Weights of a small GPT-style language model, trained from scratch on English Wikipedia.
Size: 15 layers, width 224, MLP 576 SwiGLU, vocabulary 3176, 17.5M parameters.
Architecture: no biases in attention or MLP, gated attention, hashed n-gram embeddings, a smear gate, skips across layers.
Training: a variant of Muon for these matrices, 707M tokens.
Each number is 500 + 40 x the weight over its row's rms, rounded and kept within 0 to 999. Layers, rows and columns count from 0. Numbers have three digits each. The size before them is the row's rms in percent of the matrix's.

# q: layer 10 attention query, 224x224, rms 0.136, rows 16-28,48-60,80-92,112-124,144-156,175-188,207-219, columns 112-167
# k: layer 10 attention key, 32x224, rms 0.109, rows 15-27, columns 112-167
q175 048:541526491431555428525467567472511533481552467473459532512491544546485510541476475495472542540491522490490510581475478471484534423485488496500502510493491512509465543544
q207 093:538469529510515428482516490378461534506502493416463461518488503513513445528483439495472517445479492529508513457529476543519468510525561481471522489532516498479542479536
k15 163:534478514470530447516511458453512486555475547459442469475511530493513581429503479508589521436498477490500498504533552541520510538525534575457554413480533630484497476491
q16 163:467523491448525536490490503450500505487506440458501454472493497446478488508460476475454516510523461507555564468521489560466521423524492511632541479515497510496503474542
q48 161:483508531541538443544510513476535492491523356475562482482472551445463528532552534501470530548459565523468561452581439537470453480492461519551464467575478486501534460503
q80 056:564434607573457462491526498520520497515482499583549509562482477458528567469494517500487571443511534499484481504492423452499498534433579491528525454508483508525521488458
q112 133:485478464507500441577495512451478470489426476462507469480439524459472503503508483504463472516485488456407597470505496531518481515496495509478504441449519484521433507508
q144 141:473475431441559446448479521546496523458501495530395518493556505421420556547477490450422503503409531513477444501458461504528488492547476512498503478492477506514591515528
q176 194:579468492481463471495516561542508545531456528516525455554494590493514526454465494559523511529464477472494457457449549450488494541461551508441530527435553497532505485476
q208 128:510530451496519465543517514455483440424479496487531494524494483487493554516481526471473494450462444541470576552473475557494453566453556585526548420578532575493524492453
k16 048:518552454504478498511496463542528593484483524594513439585524466551537527460545535528479417504520449430538489434512537555421493581438542530504456539498453463488485489502
q17 158:520487520560506449590553502430512538468509477475510480439422573440488498505544589522515573461503538501518504512534504564453467486483505424470511513543528632561549515472
q49 154:516433493485528513529506391554481461492557540453503525515510470553565499474461493493513513465603460479425517520476469540448491481469513484507534551483476493509492488528
q81 094:455430576558489468410495495508490491493461442546575526509492473434476576452532557499540572486461549524493499473478479506515558484494477501554543528480441560508495502428
q113 146:491524434444477481461489450569498485451473446439498568504513468548514509515442530522539485439520469555453532483539441514534464542515479486540516424597485476520531441471
q145 168:505561563534448488536482535505494502551477439498514490540524485506469411428540497533489414500448551510522487508494477481507513488551528576530474498476520542516456509496
q177 178:537452454531535486539457513517481483508498418504495531557478531477535576505475535439503591513547525521471500523495521519497546490445470509504523505521581528552499449432
q209 160:503553493448488503512533486488477483481510553427451463405500471531493438520462412518488484496552406437525480484528505495385448470548487466481430452497523513418498506512
k17 049:523526459529543524395522525512561533536497500544494474522588475447497455444562518537505500484525539418542483478543502561453486509466529506522503514502344531492457525516
q18 146:512519498483518459500494413560531450521491518463548473416500501459538508491527515574468492583488521476458501513465435499420476464489508479518497507541494522448419476561
q50 134:518474403519474455433531506495479450460561519476499527483515497470535482471459447529437497495476570488464537589395445484468483445564466505505500524506410452469446441526
q82 050:454463595448482461389503525556469483439473403584531525507526499438530546514514537483577518454418515502466508496485511445545535486521486529522532507510465508532506534507
q114 114:545519478551502523464467514570533508528488460562510521563494497524462505489507551556541465576530493509475486580510435499477524510424554512513508459494542440500450574485
q146 146:480524585482446497537474540539457450481502512540462508515551496401477510521518542477489504496461491526454502525469503535568513491511431498511462512511508422469531484496
q178 178:420547451463496543548439516511435507534548445593576512518522530582521488530421522472439498437508468452508531478477581528508539483418523465526411426451492435502533481479
q210 138:442480389475502553591472462426555515463477477501489482453483536499465475523508535499422414509540472461446470444501510556516470469517541472532497480544534499527521515493
k18 038:518505479538511489437433475531534517509530525522469514434508539557467539556517488483449532476469560521520458487498525454573396637518523508497548514514450455402459466458
q19 153:496482477485559534562473540489466547513486538487538465515522545549490523472502461512538521459547488556541481495522570522490517523480541475430510548497534494476538537581
q51 124:504495524472520472515459533524489518503474484526513511471501500498485507553539479469556486497547470492553426524517474469499469519450548478417486533563479593566591484521
q83 025:516491518443573486439469505520517477451535509487475522457491508537545437507417553557431574526530472477473570541579470468565482430505460466446493539524594555519570434517
q115 055:497475530407536531516489522482527443525519535452551463569466509412437510544577442520469483549581482519571508497542435571537433468521501547401427544503526566519562464503
q147 095:420532500445467427579476445492457564426455536462431457513497503510464511526470467476546514443491533538470511499471494546502528531512538487429551498499540516471580490475
q179 111:529452517497518458559571571473509505486495567446482503547521486430562549422508495507474551541512599511512468520519507520532504508550527415543478569559546489461550570519
q211 036:540457509470522495551551514464431465473478562493589530512515487549473444507551509486507466566454463507448474514524562500546500497495530500502445508462456518577477537447
k19 026:493535491480551510457447465451532500518476510472531476540588499552622440492409536454494484469475445510522513519556544496499529458451484537535487492535526522447550525552
q20 137:477456493517553482505492537491424563459471527429475521524510550457435435526502501459502442582477460555493456517531503494531495515494396468412479462444406508586515538532
q52 144:542445581525486480455524572463464502455490481525429470573568526536530501474397554514514505455426492454530533490502516526467525460461480464477524469456458440463540538474
q84 033:544481553444532452459518547559513431470484449476504591568490570447527516503502511536494585491477509478520512535522467548556502470466490510468516566563463542631563463492
q116 078:512467499413465551507494475418549457546465543476503469499452463491474523484575482497448502545554508508551471466554430553523484470517539526491445477475533523519575481525
q148 113:504510472558484509483413494486458507472489472513452438554475508479542491480432494484525475433474548478519571431519431544487520522450527405510552466455408568532551486426
q180 125:538485470510481429489536464430471482474422474535491433456419463420451463476579479484499526498490551517524465562540516498453488454511488512436509423491484540512423520539
q212 047:510521426524517520550527476489511529560481537516459496466488510501468506520529492518475434497491472485463519479529491512502546532499556535477445486501535462515572546484
k20 022:459559461487527456564494488460479528451504539464475514547543529528553510522482519578488467471481527525557501499439564537521450564472505493500531483531511544428539558472
q21 143:462495497532470485523468539549484549476469503528516457466480615459479487470471553490499426503453403506487457490492536518513500527449430526464455501524587506539471601553
q53 151:508469515518470475537515564529487535454518490525441451521508552489512468509516547489514496497508444479480472498550497537498532499397547502453490525474578550500576564504
q85 024:495474492466513450560508496500490470495452499507497410523511475440551474554477500507551520459416525465510580507553508588525576447518498578462510559525516540521635543464
q117 056:525487506476537456536439590540421483505510383450483403533464477455558457514505496552524526482471511439577523567587483553533467483447470543362492536482485538487544501455
q149 095:573461523417490498490489544510493498461529555569465497415503587514526482431509509478553579455479470489519524541528412532511514459509552522552511495486560483477566536452
q181 119:544424516528465450580500499538488517528539454539489442410489516464505517382468531465475504453525484483511480540528502518495520536433445515496516509485566508447530500496
q213 036:518456532491520441478448490507464466472525466531525544489526509458569453563547475488507583451495453423556574528477447526487496486485506495500534552490489523523492487460
k21 033:535506514515568481460494499476476514533489459449488430535569468513522481453399528487492505460491446543510506528517494500433554516472527560468511551545501546518599492534
q22 117:563552542459527460531434480442515518484505477525476562457473521463517492538548515530492514536479497488528499468512479444527484529574504458473538467496531516488482495551
q54 105:527547470473498491430477466493528497517551528444462578497482526510483528484499485527449462472566523522481440508453526473556499448450469527480494460499517413527476460439
q86 025:497530483522441551496538414426483477553504603501507523494527534574490505471494486454496428555552498533462430410437548412422464511575564478613466444471535417462403494561
q118 070:491521527554489508455492417495519551466498574541539585497554480515508482535480526478555508470498514561422514489411535443492553476522535431593536477527493452497406504505
q150 073:468524463474493555595495467483581505460475547482459560480496544546445459546559516467437456544520488524491445533508542487509487499563515548484524457525553453461476442489
q182 098:527534458512497459576448455463546565548522540512468561503494518503499549513550468393512569577547488492433469436502470405573449503483460495567459525511510478471547489476
q214 038:486556494538505517424482528496519494498529495545491538504521458513453501445468518500505504551484528538429472544468521499506498523507423450486499466531461525484419528553
k22 030:524468536487468487504504517525463450470527469532500578491418522448422555552478464524425536542436497492468509528504523494553466522511460507516498459481522447543439427464
q23 127:463529520536557442596530537470432502513510449421621546502465519423511519543502446501540503509463500524512434473502458509532492579544432445385449448498477521542502500562
q55 129:490551494534571502532465487513536513500553467466491501483454522433462514493526477472466473502481504522421511443530531519552476532504473545544382454518537512519500472475
q87 026:535532524505525521494582495445494514482540555490516532454559480519416501515463474498536436562514483517473385559522513458431513457533509487533462524516526443455446479607
q119 068:523535488551514515413507477505484511491484592503485591495584472518532558494487530464516536513457556526460402439445535414443493533519502466534484516511486474520472549538
q151 069:504499529537473567501474497491441445481534497482473558443511411478479470504496501512498536564550511569491441553494523467535504551528467552461491480507534530411451442514
q183 153:469544461437512522560534450521497521559516512431522562542492497549541557548546524514437450544469525495456413443470454456480490552459537552500447453477534452492495474457
q215 041:494590529503513518469504543489500474464492541471525545491504462492464514452531563499514501529458540541514457553502515480493523535502491471442466481483456518506417505531
k23 034:546485546461487472414565535494485441447513494553498553450480489448445575541463475567534545530433480436474537492515468512508481430498487467508513467517553438486432477412
q24 104:501502520484484456471504489523481460477513507484521496460521459469492501465417500490523578538611525542492508589435461460522457460482511421511550511525475494493492451480
q56 111:533502502443520469468475476500466533488501540526481437466492479464458542528458548479517550522548512540509517526492518440501483479475509546519527469467504493463478618532
q88 052:581538555505509550458543444546534414492512618501531555473610466518480532484531435466462505510562453510514422500478480443411437491479528484499451497510564465434466552500
q120 083:524448552529522506562504474445548495531567486493594556479462490495485534473467506488497481515582528531408484513442522430506552498525493488563473515567514447493443501574
q152 079:486491554485561564477544526530505482448528425439504477406545468461422562505511436491508511473456523526480446534403483532518514529478470508434414493475481530435442587543
q184 128:467512479483543435451531584508524429509540463417474495427448490448493546582522469451489525434454517484525536534527483492481456478509492468509463490542494590505472487482
q216 060:511533576508521518563538453460593439548543573481530534479535471536473518487501447404504505526527543506508411472477477471400448503433522493465368476536506505496485468535
k24 035:536549468515537498458523495547515505445485500503507566433493454456441472543535471532453532540497497434512478491496467465512503540495497481540492468525434461433389522456
q25 083:474455493485412453522550531487495486455419518531460491536526529517553532481450554543527484496439400478541506537463571533486461472518464434488508541481451446536474513471
q57 103:463434492533434472525492510508453512470420535522438441537467472547539482464460536546507462469501447485506443406472512532483511463467529445490536487455502506543499499443
q89 050:485477477466518424549448561512506456515484409516477471514447470434518504558506541503536516498431465450548567509542452570506500539398482506403522471516473562557539471457
q121 077:512472462525455450442500496500426550474444507546448535538493506507583492472431561570531498431458550524488485432462531477539486532517488493526577505522503491583549537481
q153 078:508434524520511452418444491512495514503481479541472505514473459485535463482468542582536518458467530548489532496501486498529478537480445436433537486545514529592499450474
q185 097:394479503509449531444560474518524542432455554541484481521525512570517449489449541545562432443464430511531542493460511503485506498542525434499582518454476516522489528483
q217 059:486447488536497444450491542538477479473446421578497510508434485452546514494488565502517536465453499460463606451507470524514543523478479549554564491502435493588519499465
k25 076:448466536496495467540496576425449489562549458491505497557516463499456489447483513498448496477453520587453496509484591492529546503490497466524538521413520555540539443512
q26 053:584487512520457500462415529528443544484478452520492446472483534469523491490454502588473527451449496484435469553475522470479496502491519519340523583493390528549548508465
q58 063:504474486510469451420423509519508516499494477429508514462494595478516529455490534515480415419494515457448528486430521512475567524500542485508546474509459531547548524539
q90 093:454498536478463534494500434508513538473488486494567502499479491516500468400518492478486584477434560462538504400468456470463462446453501469499544530504528508481535542511
q122 088:451477499479498531496473445503523563466481459479570518481473494515504471425493515476479567478411562449535549429508493496457480442457521464520539531500520505477529519475
q154 072:489487505473503484477496462477462561499472545513519484476512483534558421451512489412467595460435607432514573435528497498426516444503484474507524489477461546454544508536
q186 065:535551445495530497522426502491479549502477474509528496487501454526519489562504511506470514452515564489474544515500508508526468500441573494535482506546498475492422591557
q218 101:450487519512459540482469435488500525466485488514557521482491486530503477397501486465472571465404598474544497379451484477482487465455509466506543514513523544476529534508
k26 121:459534524461405543504512493494499519444517486458593503509446462474521398458542513507494548502501469504563530503454437473494507470478449526516521503467590517468536529568
q27 045:538616450530579502537529489512543463539469501479542508535485464517548523440490484514521541522496535529491475481545460532465550446573453471537489570547535484472502494541
q59 057:528437518404512518542437476486490498536494521516533530510526525439467508477507462546550535582554452496523413533571480460555535485475433480511546395529562496539487446527
q91 100:417510456450468504476486477572448577485530483467503551464463535523546466538443539574539436504519553474524469477559466486500534507539442464468478468521490480562526497473
q123 084:477534439448464513477473505574462588492543465451470531462459523524554500522453504592529444495530549508545468491579496461508545499536436481505464427498494456535497480478
q155 070:416534457429517552462453464550465553540573515459503528496493550518545517513449507528509432528549515486516468457539453424532535493531450494491501475525487429541503472483
q187 052:498480455495514496440503539538461475460525411477560497481451497525466505470531531498451492487459508558507351513452469478546516498471525578472519508503510467489495442466
q219 092:432522440449484486481479503591459564516551496466492541456481533516548485533460498550539426498537539481514472495560490476513560485556428468481463467524473474571522494473
k27 135:529504493520495469507526505453409526483477533540525519494417525541535448504488601457505457494500550519470519551533458501507564521452454486448503542501521527528499475516
q28 039:461455567465526533419420503488515508488599493522523436476489492485495494495466527440472546526544569515545539531443429583528556469493509539514427489492500512454460439505
q60 045:469556512537591492493416563463523538464545570517535551525477472484584536486490523442496539494589503472491475558489522502452503449595525483582497528494476508476467478498
q92 096:500518522448575575464488484544468578534583494521489483525507542456491440504432505536515491506533537446542489476544579469529600449549459490544448552467468488563460464555
q124 077:487526540465575582477477469523462569542599467523510489522525551480486463512437511540501469529538528420547486465540567496547595445554476491513454566482497488570469467546
q156 061:514526493435553558449470467521465552502591474543517470515511495449499460515449506516503482494561516470529456445538534497507575428590489526517492543470455497551463483538
q188 044:499506460490502483459530545489476503532530555477537512450522518433443485532507482499446513472542506460552535518493413580504492454482509500456543472490479573537456519536